Part of a small language model's weights: 4 heads of 32.
Each number is 128 + 24 x the weight over its row's rms, rounded and kept within 0 to 255. Layers, rows and columns count from 0. The size above them is the row's rms in percent of the matrix's.

# layer 6 MLP down (transposed), 576x96, rms 0.202, rows 173-189, columns 0-95
size [ 90 139 104 100  99  90 117 104  97 108  97  89 100  94 101 119  93]
[[123 108 141 145 125  99  96 117 180 144 124  87 138 126 112 131 130 172 147 182 105 135 109 113 109 126 134 113 122 134 140 155 112 120 114 145 134 130 173 112 132 107 138 184 111 161 127  80 164 125 120 120 166  82 139 101  97 132  93 142 130 129 116  93 110 140 140 164 104 109 138 105 170 132 159 101  70 128 118 161 105 106 131 100  89 116 146 101 113 113 119  95 156 107 109 120]
 [124 144 141 136 151 154 141  88 121 120 115  93 158 104 139 137 113 142 105  98 116 100 106 131 110 173 139 111 133 135 156 111 123 101 135 169 121 114 121 110 116 122 134 133 120 152 148 118 162 157  88 169 201  90 129 130 113 106 130 132 135 118 146 100 138 131  88 110 111 173 120 113 156 152 133 124 140 114 119 153 134 119 178 150 187 124  95 104 139 103  80 139 103 176  88 122]
 [141 134 104 165 120 118 118 171 154 153 135 115 177  86 121 159  96 130 129 140  72 115  85 131 164 120 143 142 139  79 127 163 148 158 121 118 146 176 137 113 147  99 122 135 154  86 105 129 142 133  97 148 139 126 137 118 121 148 124 167 142 142 137 130 119 115 153 126 136 124 163 175  98 123 141 159 146 160 118 121  96 110  95 130 121 154 131  81 171  98 101 125 147  92 164 132]
 [119 100 124 144 120 109 148 100 115 137 139 142 124 149 105 149 161 114 119 136 133 128 157  99 165 130 133 156 116 154 116 110  86 141 113 116 118 148 171 149 174 115 126 106 188 107 137  96 142  60 153 138 125 116 111 167  82 135 116  99 170  83 109 126 160 120  90 150 122  72 113 144 100 129 151  96  87 112 131 115 124 106 104 119 154 123 149 130 136 114 133  93 134 153 150 122]
 [129 122 146 120 110 141 124 169 126 116 118  97  94 136 171 127 177 132  97 134  84 136 173  82  93 119 122 121 143 115 163 115 140 155 184 108 120 123 137 129 102  86 119 143 116 111 126 113 143 173  93 120 112  94 131 118 115 119 145 141  98 114 130 177 133 123 166  80 130 107 134 126 133 125  92 163  80 123 134 118 150 138 135  68  98 101 138 159 152 135 143 140 137  99 107 133]
 [186 106 115 125 136 126 112  95 118 180 161  95 111 104  72 112 142 123  58 165 123  77 110 123 139 137 147 127 150 149 129 138 129 122 141  69 125  95 123 141 147 119 117 164 132  95 137 104 178 142 114 122 125 177 134 150 170 102 130 114  94 129 140 112 120 168 139 105 147 100 164 113 144 153 112 132 114 141 137 125 127 156 128 106 106 144 120 135 116  93 121 139 128 108 134 141]
 [137 116 132  97 153  94  91 123 148 187 137 118 148 139 135  88 138  97 131 135 132 104 104 108 153 152  95 143  97 130  98 177 114 115 149 112 136 110 136 130 145 116 127 128 160 141 105 135 120 134 155 155 140 123 125  61  91 123 146 130 116 156 138  70 150  74 160  99 125 113 135 129 109 147 153  87 155 136 170 121  76 117 137  97 157 122  96 125 121 154 154 140 136 150 129 113]
 [134 168 166 108 124 122 108 179 130 126  98 114 155  86 127 101 151  92 164 140 143 117 142 161  99  84  96 117  96 148  97 118 138 172 158 111 125 138  98 124 174 147 131 101 105 122 155 131  84 114 100 131 114 117 117 104 126 115  99 120 103 139 139 101 107 149 120 139 121  93 140 116 104  97 115 135 124 149 133 134 106 112 128 119 120 131 163 133 190 121 182 144 147 118  75 112]
 [119 135 100 101 147 147 125  95 151 131 124 173 123 134 177  97 118 121 119 144 118 107 102 172 127 149 137  93 127 118 154 110 189  89 113 111 117 189 101 135 135 159 118 145 104 160 129 103 110 153 141 155 172 133 110 159  88 146 160 119 109 126 122 102 178 163 152 125 116 145 115 184 126 130 119 139 133 136 140 112 103 153 140 166 107 125 119 106 117 146  97 118 103 103 152 138]
 [125 123 125 145 141 130 143 133  88  85  95 139 111 164 108 128 133 134  89 106 124 110 159 101  92 143 153 149  93 123 182  96 120  66 127 148 121 132 100 152 115  92 138 101 106  90 146 140 130 104 119 125 118  90 118 133 125 160 127 161 149  94 107 121  98  86  97 138 162 111 108 137 122 130 106  76  96  84 138 153 129 103 137 146 108 120  96 124 112 103 101 139  89 139 111 145]
 [113 155 152 170  99 136 125 124 153 128 137 116 152 113 119 100 149 135 158 131 141 143 111 116 171 133  48 104 138 127 135 154 172 152 119 130 134 132 143 136 131 121 100  74 103 123 104 142  94 114 149 118 128 127 174  99 140 147 132 110  91 119 142 146 132 159 158 142 124 144 132  96 143 166 144 147  72 123 159  92 193 145 118 109 104  81 142 136 118 122 127 139 139  93 129 146]
 [137 135 118 137 104 116 140 114 124 148 100 131 140 101 121 119  76 113 178 171 118 126 145 176 135 147 120 101  91 117 131 156 144 103 130 112 122 112 144 118 118 146 150 173 131 137 102  99 153 142 131 100 116 116 132 151 105 117 122 131 128 131 187 103 136 132  98 128  70 117  83 156 122 133 129 159 105 103 135 144 108 114 136 199 105 102 158 184 145 148 129 143  85 144 107 145]
 [156 133 129 159 127 115 107  58 106  73 113 166 118 141 153 130 115  89 121 143 133 133 112 147 118 151  94 150 101 116 140 116 141  97 153 151 146  86 122 123 121 119 114 117 140  97 114  93 152 133 107 173 167 153 127 169 133 130 109 154 105 111 123 142 129 120 158 176 110 130 115 134  73  76  87 107  93 133 170 132 119 102 117 112 117 118 145 142 121 142 100 113 121 161 140 108]
 [100 104 114 187  95 106 105 118 148 116  99 150 138 134 120 148  93 146 141  98 129 143 138 119 153 157 165 122 122 144 156 135 153 155 132 121 113  88 127 150 145 137 180 135 137 100 115 140 131 142 126 154 109 147 127 174 126 127 112 110 110  90 126 133 144 142 162 174 159 125 116 145 163 125 123 129 105 127 104 101 166 188 117 106 120 110 106  40 123 153 123 131 107 132 128 159]
 [118 115 103 163 101 155 160 114 135 126 108 150 169 107 129 174 152 108  97 113 131 100 156 141 146 109 107 111 165 131 101 141 165  99 109 143 112 112 145  83 145 137 136 150 121  96 116 127 130 134 126 139 142 134 150 149  87 124 151 145 114  90  53 164 135 126 103 133 117 118 134 136  87 109 122 123 108  75 113 142 149 127 178 116 148 109  79 119 114 133  67 131 120 130 124 103]
 [118 134 151 167  65 118 147 118 105 107 139 119 133 154 129 122 134  73 103 122 112 159 168 139 106 128 102  95  93 108 157 122 141 147 159  94 131 111 151 123 131 113  99 131 135 113 135 116 151  90  70 125 124 117 140 183 114 100 101 101 126 116 130 135 155 161  93 110 122 103 110  99  79 127 160 162 182 111 135 137 113 166 109 123 134 114 137 121 149  81 123 102 142 126 114 130]
 [147 135 180 142 100 122 126 154 163 154 100 108 120 161 147 191 145 132 116 138 106 148 138 168 104 114 152 104 113 132 100 158 131 146 124 133 135 106 122 117  81 154 134 150 134 158 109  84 170 117 164 150 162 148 129 128 124  75 129  93 120 125 111 129 159 103 116 141 130 152 134 109  84 122 117 135  83 164 139 128 116 110 107 185 123 141 136 104 126 153 158 165 137 163 134 136]]
# layer 6 MLP up, 576x96, rms 0.216, rows 174-189, columns 0-95
size [131 100  98 100  82 119 104  96 132 116  93 111 102 100 114  81]
[[127  61 133 152  93 132 148 159 110 102 140  88 131 103 147 135 104 102 132 131 114 171 135 176 110  67 128 128 113 128 164 144 140 150 148 165  87 112 104 152 150 134 138 140 146 144 153 153 142 165  90 127 177 129 111 143 118  80 102 151 113 132 149 136 127 131 122 102 112 129 148 152 109 149 135 123 136 153 127 125 139 149 147 106 155 152  96 133 180  78 114 149 101 125 124 145]
 [125  93 151 133  83 101 109 112 127 123 113 118 125 100 124 130 105  89 116 113 127 139 129  83 143 137 132 127 160  99 109 172 129 141  97 173 161 174 170 165 160 136 129 143 110 105  99 137 108 145 110  98 137 122 136 140  80 123 144 146 151 116 130 185 161 103 118 130 155  98 149 153 138 125 107 123 124  79 143 174 115 198 115 113 117 129 110 121 131 111 154 136  99 136 128 112]
 [117 156  97 132 117 168 125 105 117 140  82 116  93 148 130 140  97 119 112 155 138 134 125 138 124 144 148  91 141 144 142 116 120 123 116 152 126 162 133 111 137 141 199 121  99 127 153 161 143 191  96 124 156  96 168 174 104 110 100 113 100  78 131  83 128 141 153 102 111 118 116 117  95 167 142 176 141 150 130 131 153 144 127 115 124 109 121 159  85 133 129 129 139 130  95 141]
 [130 129 176 166 155 137 177  84 108 164 103 112 125 132  93 153 110 143 124 157 109 162 117 142 110 174 105 105  66 137  98 131 115 163 104 136 117 122 111 118 142 176 137 131 148 151 116 156 109 109 180 122 143 133 107 112 138 158 111 135 105  90 134 165 128 167 112 184 150 135 128 128 132 159 162 119 130 167 129 134 126 115 117 150 119 147 139  98 125 142 136 129 154 127 167 142]
 [112 126 141 126 167 150 129 156  99 167 173 158 133 143 127 110 142 125 118 141 128  94 146 160 161 150 119 124 117 141 148 137  67 159 120  79 143 104 128 107 177 170 113 178 151 110 101 145 151 130 130 102 131 169 128 136 170 127 139 110 127 149 103 100  87 145 110  98 156  92 148 140 112 158  98 141 137 136 168 110 137 132 148 129 111 161 111 167 162 112 127 148 122  97 141 129]
 [105 118 122 147 117 138  87 141  94 156 152 129 146  97 148 117 131 101 159 104 146 122 167 174 113 169 132 137 128 154 156 158 130  89 131 126 126 118 131 128 121 104 106 119  98 156 109 149 188 165 144 141  87  97 124  89 138 125 119 141 122 161 109 123 138 116 130 105 133 122 139 111 137 152 195 154 172 130  92 108 128  94 143 107 162 104 121 145  71 111 131 145 123 110 130 168]
 [158 133 157 135 159 122 139  81 162 141  80 105 160 148 111 116 141 122 154 120 119 123 157 105 145 131 117 127 145 192 135 127 116 107 125  86 151 141 161 112 132 111 136 181 136 130 118 158 178 118 109 120  98 127 143 140 143 142 176 178 114 105 119 130 143 128 103 152 186 112 116 154 101 142 156 140 130 125 119 104 142 151 101  97 109  84 149 112 109 153 104 150 114 161 144 108]
 [134 118 172 160 153 115 127 143 150 108 133 142  93 124  91 138 167 139 138 135 162 162 143 117 160 179 151 159 133 128 109 123 107 159 120 131  84 137 146 106 136 110 185 155 136 107 115 149 133  93 130 152 114 145 120 123 143 139 117 157 112 157 144 109  90 143  87 140 136 150  66 115 157 182 146 146 112 131 160 120 134 109 118 140 164  90 177 111 154  99 145 114 134 145 118 130]
 [133 164 128 125 130  84  98  99 103 174 120 158  85  75 148 166 107 139 148  94 154 130 104 146 116 126  91 124  96 104 133 150 148 136 155 153 150 142 124  76 157 128 130 139 146 132 100 127 135 135 126 155 112  87 163 176 137  88 148 133 115 131 140 170 125 142 104 100 131 146 132 145 115 122 164 173 148 103 129 162 122 128 138 126 113 134 109 145  79 153 134 127 139 111  81 116]
 [117 173  82 126 104 137 132 135 157 157 118 143  93 139 158 143 113 132 141 140 155 105 139 138 135 136 122 104 109  97 120 153 121 121 113 136 123 178 137 113 140 101 126 138 128 111 154 128 123 135 158 107 161 115 139 128 130 130 100 155 132 180 115 130 175 120 160 133  99 135 198  98 179 148  88 172 129 121 132 130 124 143 113 117 101 153 138 129  93  97  91 146 121 122 131 206]
 [129 125 176 148 132 123 132 119 105 142  89 164 132 166 144 138 151 167 140 197 148  86 114 129  75 125 112 167 124 107 101 189 159 115  87 123 114 142 139 138 119 107 112  91 152 129 126 113 116 106 117 130 175 125 113 162 113 152 128 148 122 139 123 111 128 147 140 128 101 137 111 112 153 128 150 146  88 137 139 111 137 149 158  98 115 169  95 104  92  98 164 132 146 146 112 129]
 [118 126 138 149  75 174 154 104 151 124 111 123 169 132 125 129 132 129 121 138 147 110 151 151 127  79 139 146 111 133 142 156 149  69 100  99 115 137 136  97 108 101 179 147 146 133 140 118 146 133 116 177 161  89 110 134 130 108 165 108 104 128 103 136  95 104 154  49 137 133  92 105 131 158 119 141 135 146 133 161 155 131 132  89 123 116  99 124 126 149 145 134 117 130 168 140]
 [120 103  87 107 114 125 132 157 168 105 126 130  84 150 136 108 157 149 138 145  87 164 119 116 140 136 115 134 129 152 147 154 177  81 128 107 102 144 113 118 139 131 150 134 117 145 106 136 141 142 171 131 163 137 136 103 148  98 117 135 147  90 127 127 180 112 151 118 133 102 108 125 119  83 112 132 134  81 123 129 142 121 111  77 108  86 117 142 135 121 148 156  97 100 173  64]
 [ 82 157 127  92  88 140 129 117 132 148 127 125 100 137 123 145 149 157 173  97 148 138 108 159 131 144 134 142 150 147  92 173 161 147 133 127 108 136 147 146 110 118 145 111 121 102 160 131 150 141 102  93 106 109 135 152 111 135 122 182 136 135 148 130 152 120 170 138 123 124 177 135  90 100 127 202 133 100 109 145  65 108 114 110 127 130 113 128 135 152 142 121 121  87  93 105]
 [ 81 156 118  97 160 149 125 165 137 105 116 133  90  95 115 125  96 102 148 155 182 152 168 138 153 135 184 132 116 136  93 159 136  84 117 129 126 135 147  83 147 148 129 139 141 129  92 151 160 152 144 124  90 111 110 118 130 141 115 150 173 135 108 165 122 117 132 121 130 130 129 119 161 100 128 134 137 121 161 170 139 111  97 102  93 122 118 177  96 149 153 144 122 113 108 156]
 [150 102 141 134  74 119 135 119 130 136 125 102 158 155 121 129  91  96 152 127  57 147 139 160 146 159  87 116  90 133 136 146 164 100 117  82 129 122 138 123 128 127 134 120 120 133 107 135 117 164  83 127 121 112 107 106 147 135 156 111 132 119 111 149 136 132 125 171 164 118 132 117 115 104 122 120 129 162 129 139  72 123 112 117 153 102  96 113 171 185 138  97 167  79 118 133]]